Each number is 128 + 32 x the weight over the matrix's rms, rounded and kept within 0 to 255. Layers, rows and columns count from 0. Numbers have three digits each.

# v: layer 7 attention value, 448x448, rms 0.111, rows 85-127, columns 112-223
# o: layer 7 attention output (transposed), 448x448, rms 0.134, rows 85-127, columns 112-223
# q: layer 7 attention query, 448x448, rms 0.0708, rows 128-144, columns 112-223
# k: layer 7 attention key, 448x448, rms 0.0745, rows 128-144, columns 112-223
v85:143125095130120129089170125124136184140108115110114089113100113094136118149146093166151110098120101177107120147150096138137136135130149156096190125107097163143140160146137118125096126142099156121097138111135117136093125138146103139159139088143114071121163114144100112155124143047101172157090117106117104160117118104159146196106135116155
o85:114134124084134150089120113064152172115190060128137112085109095133146120085114123158121170094134119151144081145093163134156180174146158100142133125096181131101101100111085115159079106098159100125141121144150142100140114076114123120110154133121124084125131130142186079078097117141162108150109156164150101130124140163108120083125067144108
v86:133129163153134109134086115132122165161174098182106140123136127134155089143100073113149122087142120127176164101134111146089132156112090086139158148163184091154143165191159127138143125161113042172112096157133097170096175123084154108126136086083149086107117116141167125152136122144066113163116168129163098105094151147098190107156142114161
o86:086133105102158155055187111132161079120131154103103130114146088158153113079091172151130142105118113128161116103109097065165193095097154170077139190092101097081181143157121110167092084111142122152163082093124179150115124153168114122145119204131186144115101159097109119102101166096128164108128160134126118039118128167156137103114113138124
v87:112163129090124081176120160086110096129113166157173121078130145103108131112108148138091153105092180154165124158092104149184101167131137192100110123144121147127116107139128152097122087118137060161136105175189159137133133101104130155139127126106140165131117119103138136118142139142166151117110099101077092138148136112143105106116079123104
o87:163155092153101139150163204139131124105139096126086168138148115107114137109126155138088151092182122096088029124141123155158159163135155088145119104131133101063145114184128130103177123131059149140181104111096117146078129171169148152126157130131093114134162142159132121123118168162110107146141111094126073124175106120128118134114194146159
v88:143100135106123112090113150067130122103155127125112133140079105096125107136096096142111146144083189105098135109144176103147070134100115120132121074118107115103147105174127089165085104127140142118155096121122149092135193179175086060171112147132159071166094122077105104143093171158115136175084107143121108112135106164116076120144095131138
o88:157140128151148086138203077112138138127135128138152125088143101133160151149118120113153130076108204089120131142124119117094121092164105184159092140129109151200185177097100131152080146146129114116141135154136148114110165169143158134068140138064062154070156079133110099182113133152115105196145109115145119156112090084125129137132171115116
v89:132093178160135121146139090136115120193136156159143118116100181115079135156118131153153106101084098108149138126183112124142154156178094120147162113126151131130144165127158144125080146108149106121111147125140118113082162145119137068149102060160111157126161132141099141109113145093092112107134113089138143088092141108155089100116194119094
o89:113085112131126175061111117103124138124111120133120151156109127164137176138081119190103157127140153101089153142125140140147122119108188113131104143134086168179130191121114129159191132148178131215150166157145113134162085091112132125145113140116083124123112142126087086120135113094121135093111120093129136131106138143119151138136104132094
v90:110144161102114104126133142121101141081168145152137128080100163104131096090165145132126158140115108123187136133127173127178157100114057101111171079112173117118143136147117100101145117077157147101078138119155135111124106118158118123148150119071095160130140170173121135116182133118149104100121137188091086140109137086146123153137138154122
o90:116121130180164138185114138122091129151131128082133057153143093150083151040117132160120097096078133143076180168075134115122135157133164161132071114096161144100194158131122118085126141113101154151148143137088088082119184145119152126085121069155086100121116113115103140152178126139145173103096148125131139113131088154092117100115169122108
v91:128159113147091180087118164095098145162165109097113091110143093173078161141173132124125189130063123121163104119132166150141143144161110120163145100148147156125194117140131091132117176132139137153089153137086128153158112109096129138155163095078150143121150137145133136154126132157085134137148140184096095139161115093145116156119108133145
o91:094142123116120151120150162187131115103102165170142127177176138103146135149139088120173101097117119114126133124164167163145111091137137144152112144134123099158091100196152107073127144160131119126086115130142152167152125135181076126171125109108144112119173174170167113122110094115136121140095083083139107126140115145157078112176170117124
v92:122167163134156173095150142081053143147116140149133129140178112156147129142121120087114120131122143134090167150154145124130136179133152100096043143159133111129095144094116185117176145134065073142133134138085113150121139113119096173121111165095116131117143120100145132100177147091166124157098135150104155114119209135120124126159113116146
o92:129194117119130160135162065196125144145087087101155153084139095181096121162141147125119123106083162156086137140073110180137121195112103159113163194106167114155117147135128205187182117113147146095178095135149180142156144119141172162075080172121118152138097147178092143146121190165136128116093133108118096091140081110102158089135074179107
v93:123105128103124162149103116122124143147108183120123194127090094030051124183081110160123105087159124130093158126182127141104086147142118082159153145092172144178074141123143130073153151128123152149117149126119144101103140100137127129147142085140107095131178145092155184131122147120078093075075164191106111139102102153161123148137094121098
o93:109116124164161140111150077186147191161125105101113147119117179220078111085106132150133146128120120145131115134125105172075150177073118171118119086178160113135129123115120137134089145125099123131093173123108108121098128137106124171106175112123182156145164134117121179118122151126134110150107117112113170159131130095117104085144132073092
v94:128128130133125203099099098083122154105129102105162159169123194098167172134148164162135076108106124145091145147133136125131104134139113118147115175110129117109165103133163123137078133129163150147135158093174128124121119108132157153125168135138137109121114133162130128110126163112089152148143174144117142184109113151093119150082137141099
o94:133100101088093125108180104173110155113082116112162100115160147094142141127162106148095095115159135087174110116113185124153155172144117153146149100150180087163073172112171049147153153129147170090160104165153160109099178072107117113126109101132117087087141162053115121127132119051132095116110086135138140081153132115138119161143170182116
v95:179138107162079119091078114132124102127142125128172126104150135111183123146101151078108082124108118116168123138140119161132087131151112148163152141125124104167139109145122172165121141136130122114136146211103109135147132083132119159093150107113142125137143101135134133140176149103142147097117134144175127153103116172139116100108074129120
o95:152132188133214088139091074123213091136121221090138143122158150132140115125126040128103118151118145120153080106114118111113125134127121116116143186115135108148130141183135066073188166079166117126170095138094075155092110177093149091099142173166133096099122130141150142165101131117080122143089151226125153142095189162109106144103173091099
v96:135118103140115110054138146125127111106133125122184145181176108133088096105123165139141152087142094107111104153105152161162142139184122087158151110084119123128128087157108189125117127145100134109128151137153104145105109141156133166136171148118116155069138137131125105104149139124138199137072101142145162102153111087097104150120138133140
o96:107133114116101114154131087082125136151100064130143141118186174080153169103138134171078113121141133049125113161088073110135171141137131104144135149114106117128194151068137126118139144209063145094109157122129146087164104155170132059145140153068118125120086142158152209095109092113098091122140099158092111134071172157073154145151132158121
v97:114166122147123104141102101135123155158111137134096162096142162169122116185114144171129109111149091090148147148096107128137123133137128117171115106096163126128190129143127171094173177133161162135121158152150141099140167139111151132099124110107119150138096148154085103102141102141138128105129101120127065113104122158124148066157167103161
o97:100081068203131170118133114151105107142115110115109173138078084098115149122132171148095133099122110114097153082110118126187128115119116089124142078110125096154172106120149111142138131146117100113111105165103099111091112101141199147138086100139120119127102102123169137108176102174123115107155154206165167124121106102133092160134107147138
v98:151108075121137137129100108171100170139135138170106132143164142122120168120136124145100098099158125079169126103126091158128184130128117141098096127105077069151148164059121110093145131082170183158121137099117127139112144127110177126186081082120148095100103163157105133096082076115160146104122173135101126113142137154155111080132171184121
o98:083062073152140123130099151099086128145120087121151196123172128153104151157078160107107091114169166158103144149160151139139105066154122182165140127108080094101112150143112095141104136071121130202047130166167076129099137106147141128093075078120148129167087188083134093128160161121115097125132101113117152152122113123126072134140101087119
v99:137131132126135119096144099115138139122130145163113101108118143117118162090088078155142095127147191100143092135083134152138094141172151071102142158115123121152094113111102156078172121112111118104137139118149154120116098097126099114145098153109175098197176126148069151152130106117176124087157106183119131086165078121143117093100108108123
o99:138086121088143111166134132128120113129134141081120143118129113141149153164115161082102133136145103126114164122117156134157125109142074104076145146101183148064074134126155124106155110185125124156137166155123106061131114136132071156116188125129110122106118090083111102147133119121186114144067186095147140144159155150127142115107129065103
v100:154120168102155121130108128073111134116150154139119158083152134075125091085133126116177115102127150128125120128119141073138136107094084209141179140109113097147121153159127162139097156127111110127108132165121125141189134148099127116148087117116076129124104178072062106146132109134140068125143126116117092148077131103164118116147141107080
o100:112144079153178133175117120116146154174139146132151123136072108139156090140139161139153130169141080145166130145168138159121120135095101100146142105123126089096160128129159145153144135118143168192182131139148128146108133112133144085109127170178140111126102052116124136102144100123111150124201101137178107098145098140140138115151147155133
v101:120099125119126106119123100168124156153093102111122062133116145168117118150131150151142130166085124145075115163127139108159146078083119039074160136173126144102102067101156160137110149124116127136106106151094139141113141103144150120135172119151112101126121128106157189150108141105183071126120086120112111176134132110142162107138153153118
o101:087189118158040165146206120150156129111134106110153104149139149196114160145110156161130099107120125116103108124110089139103150105133156192113091123119145187113105104183148090140128062146123112143179088091167123114087139128110096142123131121138096125152157107135152129091153114144055139094111109164021112123114129131132152113114123138108
v102:146089127111122133118060109177096116123116143160119114171155159111146132098140194129125119183170125121129203114076140128092172176083132103124118061140145176164166107108133142100110131133148155159105096136137111175169114100135113168207106141133115125146082183137145123149138106083118162184115124135115083165152100156089156165135164110121
o102:159132065141121156138163179117181170123129103138166088072223160111070128173175144110124094146144125185110079164118136128141124146107108139130112122105117111127139119089099089131142131132126134133134127091155161088105139148095104119102108178090134166123161140102145171095081136097126061110096166106124087134129164209058188099116105167198
v103:131108092145119108114175146125113144135146145167113078145089121143121157148106106141139064094119176109138122075098147153146128126147125116146107152156125104143123108105131128105144118146162080163145134092145139111145133147131156124110137154105092138110136083116062125126138124141095097145125138155103030141133120105139145138124135158130
o103:096109124039138096214125118119094183150118132164114166139159132117108154136128113098123154141115095090128120167121127101093124132100097167073145142070125155140055142112193130130111141110098099144127148089112165115125112095128117158118165088161097145199115119127181140177126147165124143132125085153143134067159111096183098202128148132113
v104:135160136161138126153116078137177124116134160170148128124099099171165163109102143144133156126114157112132136163125117057155061109140139120133144111129144088163122130119136056146140183158159077118125116075157163163115133135139123149150106158104142099127155090152114088094178090114105104158174175173119137171094120123144145137066111133165
o104:089102153107089136074116172122135120134134103204116149123151052149138139136144127161113107154117096137113140151092117128121081115128122109136139106154083128116121138078152165173147166189089127148106105157097080124103085089102087108163069061172171140167127075114103147129107110119142129177106103129107117129106113143138168132161176108120
v105:118080116163139158117093123147136118127129098146111120122164139108106121107111116131108128159099156133108155106121142128102134130104124092160206141131122155134134162097113089160153083106104162141107173125139132113095162151150114100102149152106138114134153153088090116166180103141101197117115129154118141102090117149147131148134065159160
o105:086137117119155158111143051084155100145146108126067114126158184138051184111132115183075135106150059052107158073116194101140130114139099106161145129125074133128200154133129142125096126123125103144134180117128097107079100130142190111167094096130151159137124185107179138135134165159100079135109139150126138100177117067134121124189126133135
v106:121096131109121114107140161148175121123132132119115160132135090142152149126141160064136107184112161125081148126101127163086119185090076112161130100110134103132149140158105104158135100104155153110125197173122150180071128161082110151116102087162055119115102106183154132179130135108192124114118136121074112134133141124119138103160097101085
o106:134166155129136123177143110110137147187124114158196130145102122096120127159136141119125092090113084126170154117089133102160158155059120201125126138129111130133103124108064131087101118090111106084066121184159150127140139078094130187113119171113104086101137121165097214160150115140184117129139148120046087139113151141119157106124155137146
v107:107108130128209138172117162119130156139072066067095130116154155101119105103166136098108082116151130139116072147133126103156101118141179151139143132128131118114115103175075099104169114160100151112113133137159106121098130137184123139150123087136089171179152118110140150159149167152121081107156168146101098145150119155127138086144164101151
o107:118106123131086072126112063105140128138078157082165191153109091148194084126144131140122109102092160147155086143088166106155077122146114096118139095164148103120103105149137103113113119129085157093142131126114074075102169139106139132144160143146176081137168105096076149137092153140067177130086116149174149037126123132090103103126133127111
v108:164138115151173157148105129139123151107102089135122211108141145126141128134126128136147123111107158123098116158147117129092148139138115084177122180107158122113108164136119111117101138100173159064131142166080150144173142125106118086063162127127102108115087150173126108173124149141123105087101140131116117141203142108079099109155122116131
o108:135127151035117105133127149154132121081107175120140111131054107124111135173107108133108098131105095111127121131108076110154185084063106204050107126144156166152112112095132131086117135080137107164126132146141113101173114121141146101148114134096142128117102148102153161096154173102139137122152143079151154099080180120185201064078171143140
v109:160177117157082107092108141140095091114114143133073143207080129100157081126116184101140110170112115103118075132141128079169125120173100116124144109092171122167140081124132101150151085104101145167099156153117083102183134183167131091130131115125144042113118084137164147134138143147110132150104128145139129109096074127078155106108097133121
o109:129147136175119055138114050145197083108127100080118080100196100144175153120082092158143096126184108105095186145144111131138183085136177167115153059112148077107148110172135161137195133115068137135118131109067095071133142110153124147130132137111138157183159185153180154123150110090123153114127076155141077136120146129163105143115131109133
v110:118078124057133127129123121123170135147117108150179153112081115099132122122156164142089143116172156143101121079096107112113105108128128135121137140150070131144104130142158139137160145156084129117079143150146097081149124143176101130193133122128088138133110075106115102124115180129182113135117126144141133147156130071092171149078124148115
o110:167159142107135141157101144117131153130085122095092155086124153123151113076117132174154110086141131091144080166158164158121119168140109143176074128116159101108137101134089067152084096152077179104110196071160108123095124088112120124121087111134108132102236110101111127119115103137108133140081124103186174170160143139108098102125166151117
v111:138131137158140090125111126091110111190146121084119069142151142085076090196132106157175146132104142155051149085133172123137139120165115140159147123128150186180166113097160130159107104141147139119118155113130110113128144129110135099123111180132125127088132145100169123116127085100120072142107115121109108151164150186149114115125139175107
o111:094115106157058085124130133134112140069160141149149145096107118077117163170121088161119142069136095099145147160131105054118126139091126121135102165166105157108185152179075096157191122135160124122122150108114143152092131121101087135096133150121124118124123137103117162158160153131117174111169093071124171120101109117198147119119163085145
v112:123117115122127136108172141142167139177072133107163143101129108128144160132097089111116182092158144146135110066088118117145157164103130198117102123081106114082139159157127198153138153137085126147067110102089108107118121085108102102136087123113150121100135114121192100112139124151110178149105132104119110137154108144112093116148123127103
o112:114158131100126114139157154141062144147164174135138110104158157084125144147085064139164109082114141084097147108176124150111153090144112082106131132131038107107153077085105141111120104167175052144102125139048097132133155128124077166085178138146105120133153116165131182139115077122162120150155136137119130140151175190122170127088167159152
v113:151163112161130109141129167113104123167114176136084171153159103118133109092094151141101155090141170162118068153113154093086161125124151156141148161149127139098124089105133122152183079129091145142093114122150098129118148104125121086134128149175112131140122143152093161114122105170149072142104094105127140111135189119104119123118115111097
o113:181188095088167123160147139111131108136100096149033043146148149139144136110120116131139156113112105128188215090157132067171100151126133093082145111109171160173175125146130122135088097186138154123115138038119174102127138177139139073096127143141127101113172103159183112158085083121147123134097139191110067104117102140158137167158156146112
v114:115086177119138099144123137136135090161123163125163112058098154131170103160127128115096096156124136110127168119102103098096139155114133144119134125132138107114100168152127132143131156142085107143093154145203161120093167088122155156138153147132132159135126109107137130120160160136126109168102129184097091126088094047094151155135105132076
o114:100129086117113153091157121104138165110104139093122196128150139076188163113141093185194187148096116099103104161078149170089107119158138128142163186132149198134093103124081124125081095159132086112163105077147131121108122124184117133111107126126076163152117128145147159152154036100122115150111134092160133175180135148148115097130133156064
v115:102184151114168126105064091158090134140194161140150142114159128112152132171153138125072155101118107185164107058121164149148125150116126131132111152124136139122102092131123119118183114135121099150132129113121120108132087145078168124117128119137111131147193146127137139168163136143116111126176130077135118109105147122101117135134143116118
o115:144101067152134147105151148149126160138134134132155103081063114094122131094139080094150120166114073157117116097149126136164162100100111126168145115114076111146092144159112156182150118133097081100082119135085146144173140127169134111153144131130137092123091154146086119126137114130092128132115166139059107111081134113145120133059119138110
v116:094158165134103144136115159129130150134171061158120140112151118108158154128104139129133105122117153131165180104124134067126146106087111137154143096071085127119138075103168082150101163129125106123191112157116122186130128170142165094111136148101115099159146139132038037139142162121110166129176127127146159116104094089130119135108136176114
o116:140104108072143150115107177113100101146165159123110136087124124142121129146121126114095146144114136154102114123067124105102106135162108146097152062107111193109158137141124151125111106182121170106155157194120130173119178031152077125105149127126116171099105143094148115118114196086133112128102101140187125128142157184113111083126152088127
v117:144128136137094110087131168146137156209151144155105106165092156087137195077139117137205128100092107122149146160124154103123162168100115169117102112145169132090124110169112102153100131133115066150091148120130122134105130115100125155102123111100139104105140176145139126148156150145138109202112122154141138101091083199072162136089147126118
o117:142117166100092193103148080131115112089139164103106144138148132115051105150160112183158110161107154169120125066126134169071153107160183075094139128097156136143162110146077136155110124133126151169081060104172111121075127114131105113160130137178127103136125160074165116138093105148115101183138151097134123092138173105152128107153164127125
v118:133097137170117158143106131110154172172087082137168095131143166146152147098145141085103175123131147137137116152180104105116093157121126130142193155138156121110091142131136123141148130159117133138117161162142123139137134082089116169159150161135088119102108094069146101125170208165153152129125116142098129090129171117158200124092148090142
o118:119128137096104132134147148094115113112105133105100116179136120169135158091150122139133112098144179154128137106133177136065138165131125142178156162119087143079131104130117155129141087093096113130077118190106087165172115138088159086073150178087125089111132132130125105108108099120117112134142176125091160137114111147113133106150183100123
v119:125135141106134144124090115094185085137133126131161130136168133099178153163143122111110105093157095137166115123101091130162175151091136182135162116127126129120158141121124143117126156079111135120139153154114158127140164175160125116139127131176124107118095101094104141147133130141101143106129134103172154144182148122130119093133128143140
o119:151148130152118105154065114167130106130177139167103112128112139094146090074164121116124150185115156155130123144120122203120140126173124101119171080134116129152094109162078137176104145158146116093082083155119096143185149131087096148163092180082088088116068168134182121159100132152095079116129121195098119142127122092082142125145134139190
v120:221140170146163156145120143083120144092077170138148077103110155133119090099154159150152142097195109138103112130122080113088117099129128134151144072102121097146121145119115120145154150122163115181132100121132110124118130195118157148119118172117134170154153078127164172125176138134151109123164162094086113116172141092091089113174147109141
o120:131133113073142107108107053153120111148183155148121105134124084184114167165112126127088138168120131102125081151163129124123118176163128170141096144119090143078084143095131107108164153102128144089166102144142124125157116083135076117153173107172116131070154117144151136147077150111082117125125145143166145096121150178186124125136126105110
v121:154149140152095122153125175168090131125122153109091141096116106111049122118138153081091112102153103177122145121125120115133102112086124127131146108122099147139146138147137103184109142158138137127127140119141104149126142126174103172151094142069083086141155105123102127181096140125104141118177105137164128126161113145143135089113111161114
o121:133127132128188133152083101131098128131110131168221158153129112132164104075188118064110078094131160075169082073125158110084155107147121096073140143124121149179158130190105115114131149175073101061178078121150134191191111177124136091101160124168119113110173145146095118131121156116116091163105126115156105090123144139127092145137152140070
v122:154168068138085159106125046116104095148136124102087138123061138133157134126113081152147111104136114141113146078116134141122088121102159062106118148120156070167122122135145121151151113126175161131147159131146106178102079084124125104187140152088131139127132159099136095157139123071129126127166096104154112104125111162087125113135144097106
o122:120089147131148079081133150145149123139179114158162087128143165169141118096164103097135110107097120179151148132118132142108167146155160048138135146112140110200133153171163110107078168145169092095142155150110144114139154095137123085102153114145111153165099116135072136140117109139160139125086189112146118130103116073185096177126189155139
v123:125130089122110175063123097126176165085142132137080138113113138130125168146075098092125073095115140163186148153135124107160169123131167152148132130057192128195043130130130099117102151134144137119156112088121141099094160157196159091119153084102158081173097139117109138174134111137176140138122175143114120111172162145146170134114128136164
o123:121084146168135125129097135100154133104130054189163138098115109156118139112151112114127108121172198140147166152083159150145146118170114082046163107164072064150146073140145116115136047143077098132084154143083137149124159134147116161146143157131141191162094125149118123090102143084103152138103145134174106121110080069150078110113052127131
v124:127136146136124149104117183108084106168088147143134107109155093106099081118125097160117117144126126093114129105172105095117122182144139119151116179143142157110128122133134148096111100119169111148093138130152146141137131124135144119089150166123115107140174130118121075130160104146113064100139147071102164149078109137146107148172105077095
o124:152129131109079146209146190111106128108152124140140117133104177136119122163115123134127150134128131157130141072138104135111101175152132105137152130089149090081143077185097138149165153112146102180114119076107154124139114102144144094103101102151151116047145092137147169093129146100143106123109115094167145095183177125154151136087108075110
v125:154128142128091182146141151045118174137122110111101140119134155139148123145152097093107121092176148146132075139102088128192131149114091156110117122118130136137151151154128114128110096131117075152111134124154150151163102152070166138128125087136102168095167100075175118072121124102124104092110088134118172095127113138141085115103143148135
o125:122134104105117120088136057173125174156084147168108118103152086077078160100142155167130098116118103131118119109148102135075160116081129137126068129134118057068152099122124103086113107135125129136100145121118038149124120124176122136159187103160131102119174121141137115166117141119124149120132098133141161089096171170140148101133123133165
v126:118116093147097125164110147123088134140150063090118126137139176140112156072132080107109100161156107139185176104124163145158177178114107158067126154079065123128109137102080132149108056103137106149128157131155157110146121167140147102148107107144096112117112169124084117140151128150085183148153141117112089088122143173094123117112071205092
o126:168117102129109121168142107114126120211158069140126139123149101162128149087137106140115143110096142174098109138132110083095130087150106106111127172107117143117107152138106122106091123113119103170211140126147126127193104095100163112099156154137202127123139207131130157172156124141112163089073163112082093084149201182104175116064098127111
v127:143130115135130147098097079133115128150145070121129111138144094047136168123156143114124136161129132099126143169134156177134132122139126143114085162120088131123104132163166163159154049098151184124153145130141103142087096126112153159178111128165126178137121097082059108089109100112099096050105176156110163141149102145140125130113129100153
o127:174120117109086102070108139119117135121145109115150137165124141150214106157120090065139101117135128108117108160129094105083144184130197152073163124050153177113139113120093113089156114093107151093061090160129116101132091129108126140137129117080144106140143227166166065139094126088164137106127101101104157142120208101132168138111142152135
q128:143138138129137140112143129145164126145098137125119105127137134117144122137093118133136129105150143103112107113078165177123155144104135165120142152150154148113127127130150130102112101133143168117124125133140139110129138101135134134170104112118095155116138154149083132149111139135122135176147131123146138143100119166146135110138124148132
k128:127154127121131152101173141156084123125107174127171137106128138088117135129089148134120104059095101137105109115143130098095135106132137133142087167122166061143115104138131089125139118112161113111130143152151109101167132139137109103104115133132123088137124114107139110110137122102123113134111166134091163124112127107171129122128135151091
q129:132099174164075106153112076109123112131163118134103156093126104119105146123147140091160117140170131139133148111137085141143090145125128109089121103108178118095108122105061120153148130125115123144107157125129143139109159127118147150108189144122151127109134123107150098120158124118119169155126186149107113122128114122111140114110114173143
k129:122180124123122140078092124134143126142120133131167105147122144177124102159152104099110132129109101121157088064115171137098114106135136116121099137104147138117121126136153100118147100117126148148112099106123151139103095113088140108105113126108119114121114154128124140118091132133103102155139120123124170100143136154125142137102164162137
q130:104159144100111112126145129093134162100128106153177134150141123110124102104130137071106096143149164149134135127117071141110138105167151117165124120109155159127104077139162163171138162065129074120122123165145116106144130134083097112110153135135117097106098132125145106174159126120150145110110108140140089151169121140087078107118145131100
k130:190144112107134170145133121102112103130140120130075140156100120190148144091093070175113165107120101087144111182141146164152122138113116124109139161116133128133134202165150163139124153125151142144144136126136131125113115099143159171116069155137145140141174146111151127135080108054146155131113150092151150112121183102109126136127124123166
q131:130138156121195124142114080127154158117152130134158115128135168102162147148088142165142150153140128087139102181147108115091141136119160150093126122118140100164126108098142134111124090099133096132084118171117136172125110155103084136102155144090133100118108133120116113112110160121072131134121130122101132123142147113122098140132133116109
k131:108129124138114146130121170106102125116129116100131147138124138128099093162122070118174091079154089141111168101131136140134116088108098112121121125109155091115109144145109147122158145136125156144140174118136133117139146125139154127137113096178122139111121106088117128154177117125169125131138121167146163168132106150153138141144116096133
q132:090112115098124167164161128109101089093126128120135122119123106159088133174125119133121175121113134137104170138120121136134129140153177153129166139123147137149158143121072079150115142150106146153112128111117101166133154131174086103118166113133159109087122159139112131122119116115158143161113136130097086143105082169121173137091113180137
k132:127133130165153064118111112144146153173073081110149144096139095190195125115183162175130141144133116090176120144133156117163156175121147115117128101138155131130095144126188148130123145121126184131125097061112139172092105135106152166128115144081109165113142128147142092103131135134099152117125137173134147132155170155101081100169124125143
q133:145130101127085130127126106110130126131130099143103129184155119167105145116119135139105140134148110135123097137126127160155160072147122126165107162121143117115132136149138123131150095137115120178160153164146078116129137158148090156084136123118118116143155098101126165169100111130120129146116061101144169143171117151129171129144155127120
k133:097137113118143122144149143093127117114137159125143154111122130118105112126081094123130143126087101132123159156139118132094117150109127122192131123121147133102145132114084123159107135131154115128121110114145146123119153137117145111113133144160149118101124137150108108145126119104108124117128158109124154141113135123138109119106117122121
q134:096134143157141129132134112166136152104124155111109107166109141106099133146131111201116092197123110124136173136122123145095144141128148092155123142127166101097125161066153128135145122068120137173141117148156132153134138137184151155164115149149113173136124112141097143135070096154155109085118121124146148163127175148192148103172140136152
k134:098082133146099148091128115134158107117144140136108167120138111152123117150114118102157099123138144117115123115135111098138126102145137147153128148103110147089130143111127138160089144148121138102104136142118089119125160118142064066142139103129150132125096122118123089117167153076116124153173160135147146146141106107132159160149126124129
q135:074154144136158090128120139145105123110118107183111128117122111117150119119123151159115140108122138122117102149149087117111121098121121116126160136118131133142128156117141138128161126096112162107137123120133119093131114119106149117124124184147155153176106144179124131134114119139170139101157132106118087114148147081140103105099152155114
k135:146143125121130104077094101100107138179103122080128125131120103144121159101127132091140112121152110161111166086149102107122113108116112106108097139075111140110099121139139110145164095164133125118135137131150102130128132094145110150111097092128108109106126092114128109139113124108124091187138108121136098095112100105157120135100064082137
q136:128096108081154105125146146102134108092133115135130160145164141130079111103126140148133143124110126130141120142127112121105123087146101108126131101127163109137136154149137144075146107140105157116167117169101122120117104131137123111116092152117115110159122084140129063093149092172149170095108099106107115166137130124092135111121138076098
k136:158138108094119147162152143121081143117143121104105114133156124139078136131117087081134100147161152142117139109125152111137113108131145123151134152149185106092143133155086132143136159116142113093114128148168147104116122095129129124130140125083141098134116132158090143163127143111143122122113112135099117103130104122125102144119126144124
q137:144148188089125115148153101135190173135091147099138153114166136114134124115129137133133149076128154126116095132149128126119148123138143156121147126122145088128132100138182146152099114111077123129113111157145128131167144112126103143097112171107104092159100117109150111066141128156109103120114151103141121126103113134112091132122159111135
k137:118170088165093074120140131149082123137141120075103097088140145139143150103131143121096095098150123157130109175109144141117138096155144124137131134139148179150109072167121098141150125123188149111136121124140136113090116156114109116137158091169135101090186135122127137103121100156164164142167119117101124084156125145143164193122147128096
q138:165147150157128065162139143084121135103123119130136160101133145129101151123069193133148143114160148143137106122110151104122097125114168165148143147158166130145140123131079112126116136110135143150123169109093132126125140121084138136096136140131118124081159102176128137149140109113127157152157136163115137124139142090104131150126132102114
k138:146117114122134141109161120153104105166192115130122115159088135138115104170152156080152132183081100097143108131146136140155127126136110122123134119139094137150118139140141113153136104089102158153137107124134153141132131133162116126147134130102114112075111123094114100159129167120080127100194156098143141143145122083198111096112118114167
q139:126134166128137152124102140107157121102100159127134096156132108106154135162164111150117118126101138083122076124168117153100171154089155140138130153071181101126117101142170145145120113079144121137122140131131122127145112132096150158133115126136091122092112123138083139099095114146116119131126092111177180158149145135143127133162163134116
k139:088137109123133092117057092162151108148121189130139148153075087163117126178112122100125103140142104120137143121136097118112116119153096114154096125100102172095154158118115132073157102188082134131131097118091118161129140136130108094146147104116152143102158121113090132143114145096137159122126121117135109124092162138131165131090124151148
q140:098126160116113152124102104150134153124114165104132136187137125142128120124144116171113089092075143091131120145117122111097135121092137079161099173140189130098131129144146133151138097064137150134079084160138134126143133175154121110097109122192089133157181134127091129097065105126085134135116138120163150108131132158190108137150175128139
k140:077152089134107107113113138127129104122141127134177125132123124137125162138139144085110100157140094118151130153120066104127135130131144101157127140141126143093131112083130096124183132135094115105126110142157132120131123136131078092103160117143125148109113116118112151114143128153115143094135126124136145149124096113074142089124171108126
q141:091135131158135150123168115162095139129171138170101114136097085119124102111149135128144121166119111145151153086130077152115128083091152103149120139085081146085145149124151131138116125136150126151121120151139130133167071117178179111097138149124098147189139130107117100136120110144141137115139103090145100094135158098142136082074111136161
k141:116134112081090130087098154127133120129158146102143150111136131189112110091078068096149143114095118109108104143160105105133169132136083146114134120133132148101145095133097116128146106137160116138143138164120086100137105098089125091132173085162125133147119134149157154153112142101151114107157103117113118160113130149114152131104158119103
q142:132167092106125156121154145210171115132154174092138133126151137132152121090137158125093108126157108110129070165161152095135150113107132135157120135156109099136076139114182155146067117122128123110103098163108133144133172129151147155125118171127136099122109146120093136130167121140122120113082115092127176112097137136158139186155129156117
k142:107116146144136099151166149128083140153049117102153105135171152167150175113118139140150117121159146133104119148112136139149114136120116145151109124148178096135107116138127102138135141100113138090118142117150155087100126174090117106105142086172125086169130127175133152106133136127163123187161156167088122114133116132100150118157142110123
q143:131166144129114176126117163155163131133140157145114089129050103150155123103153110131148116163095117130158127184133146134126115144173150139138127164112095113101163108127121179145097170125134116177150099055167166146184111106100123157136142176119113127114077160152144116083100108144096135152122121136155156155157129168142151127131157078137
k143:087147154122140120123070089104129125136104123119172127183107101125150102188142156141143153139134080110118103126129097157116099179142159123124147114087133118092102142125131101123181153127114102160126129119146141144142120110197131094131118137171175146133135152104100133127129142107110144167115113134166140154145132066129106128158091148105
q144:132111157129150121116114122143148156156124147157119141149068110122105074114149056125162142128086129104143149142132118114135148146085128116106145091108116120115123110147138102140093125130103127116119155089132155107134118086133164162086131144090141136147160188140121098160127125118154170150156140097134147166130140101120113108124115094131
k144:109132126109171150100117147103081143117117114127111137099129094111109098130119115107129160126120122135119142108115144155143124148149121105139159123135107161127126183143100143137150126112120118123141189083161103154180103121102147106117084104138164112150139094151140128184099115178137108166121107114147119101092114146112141107130072129117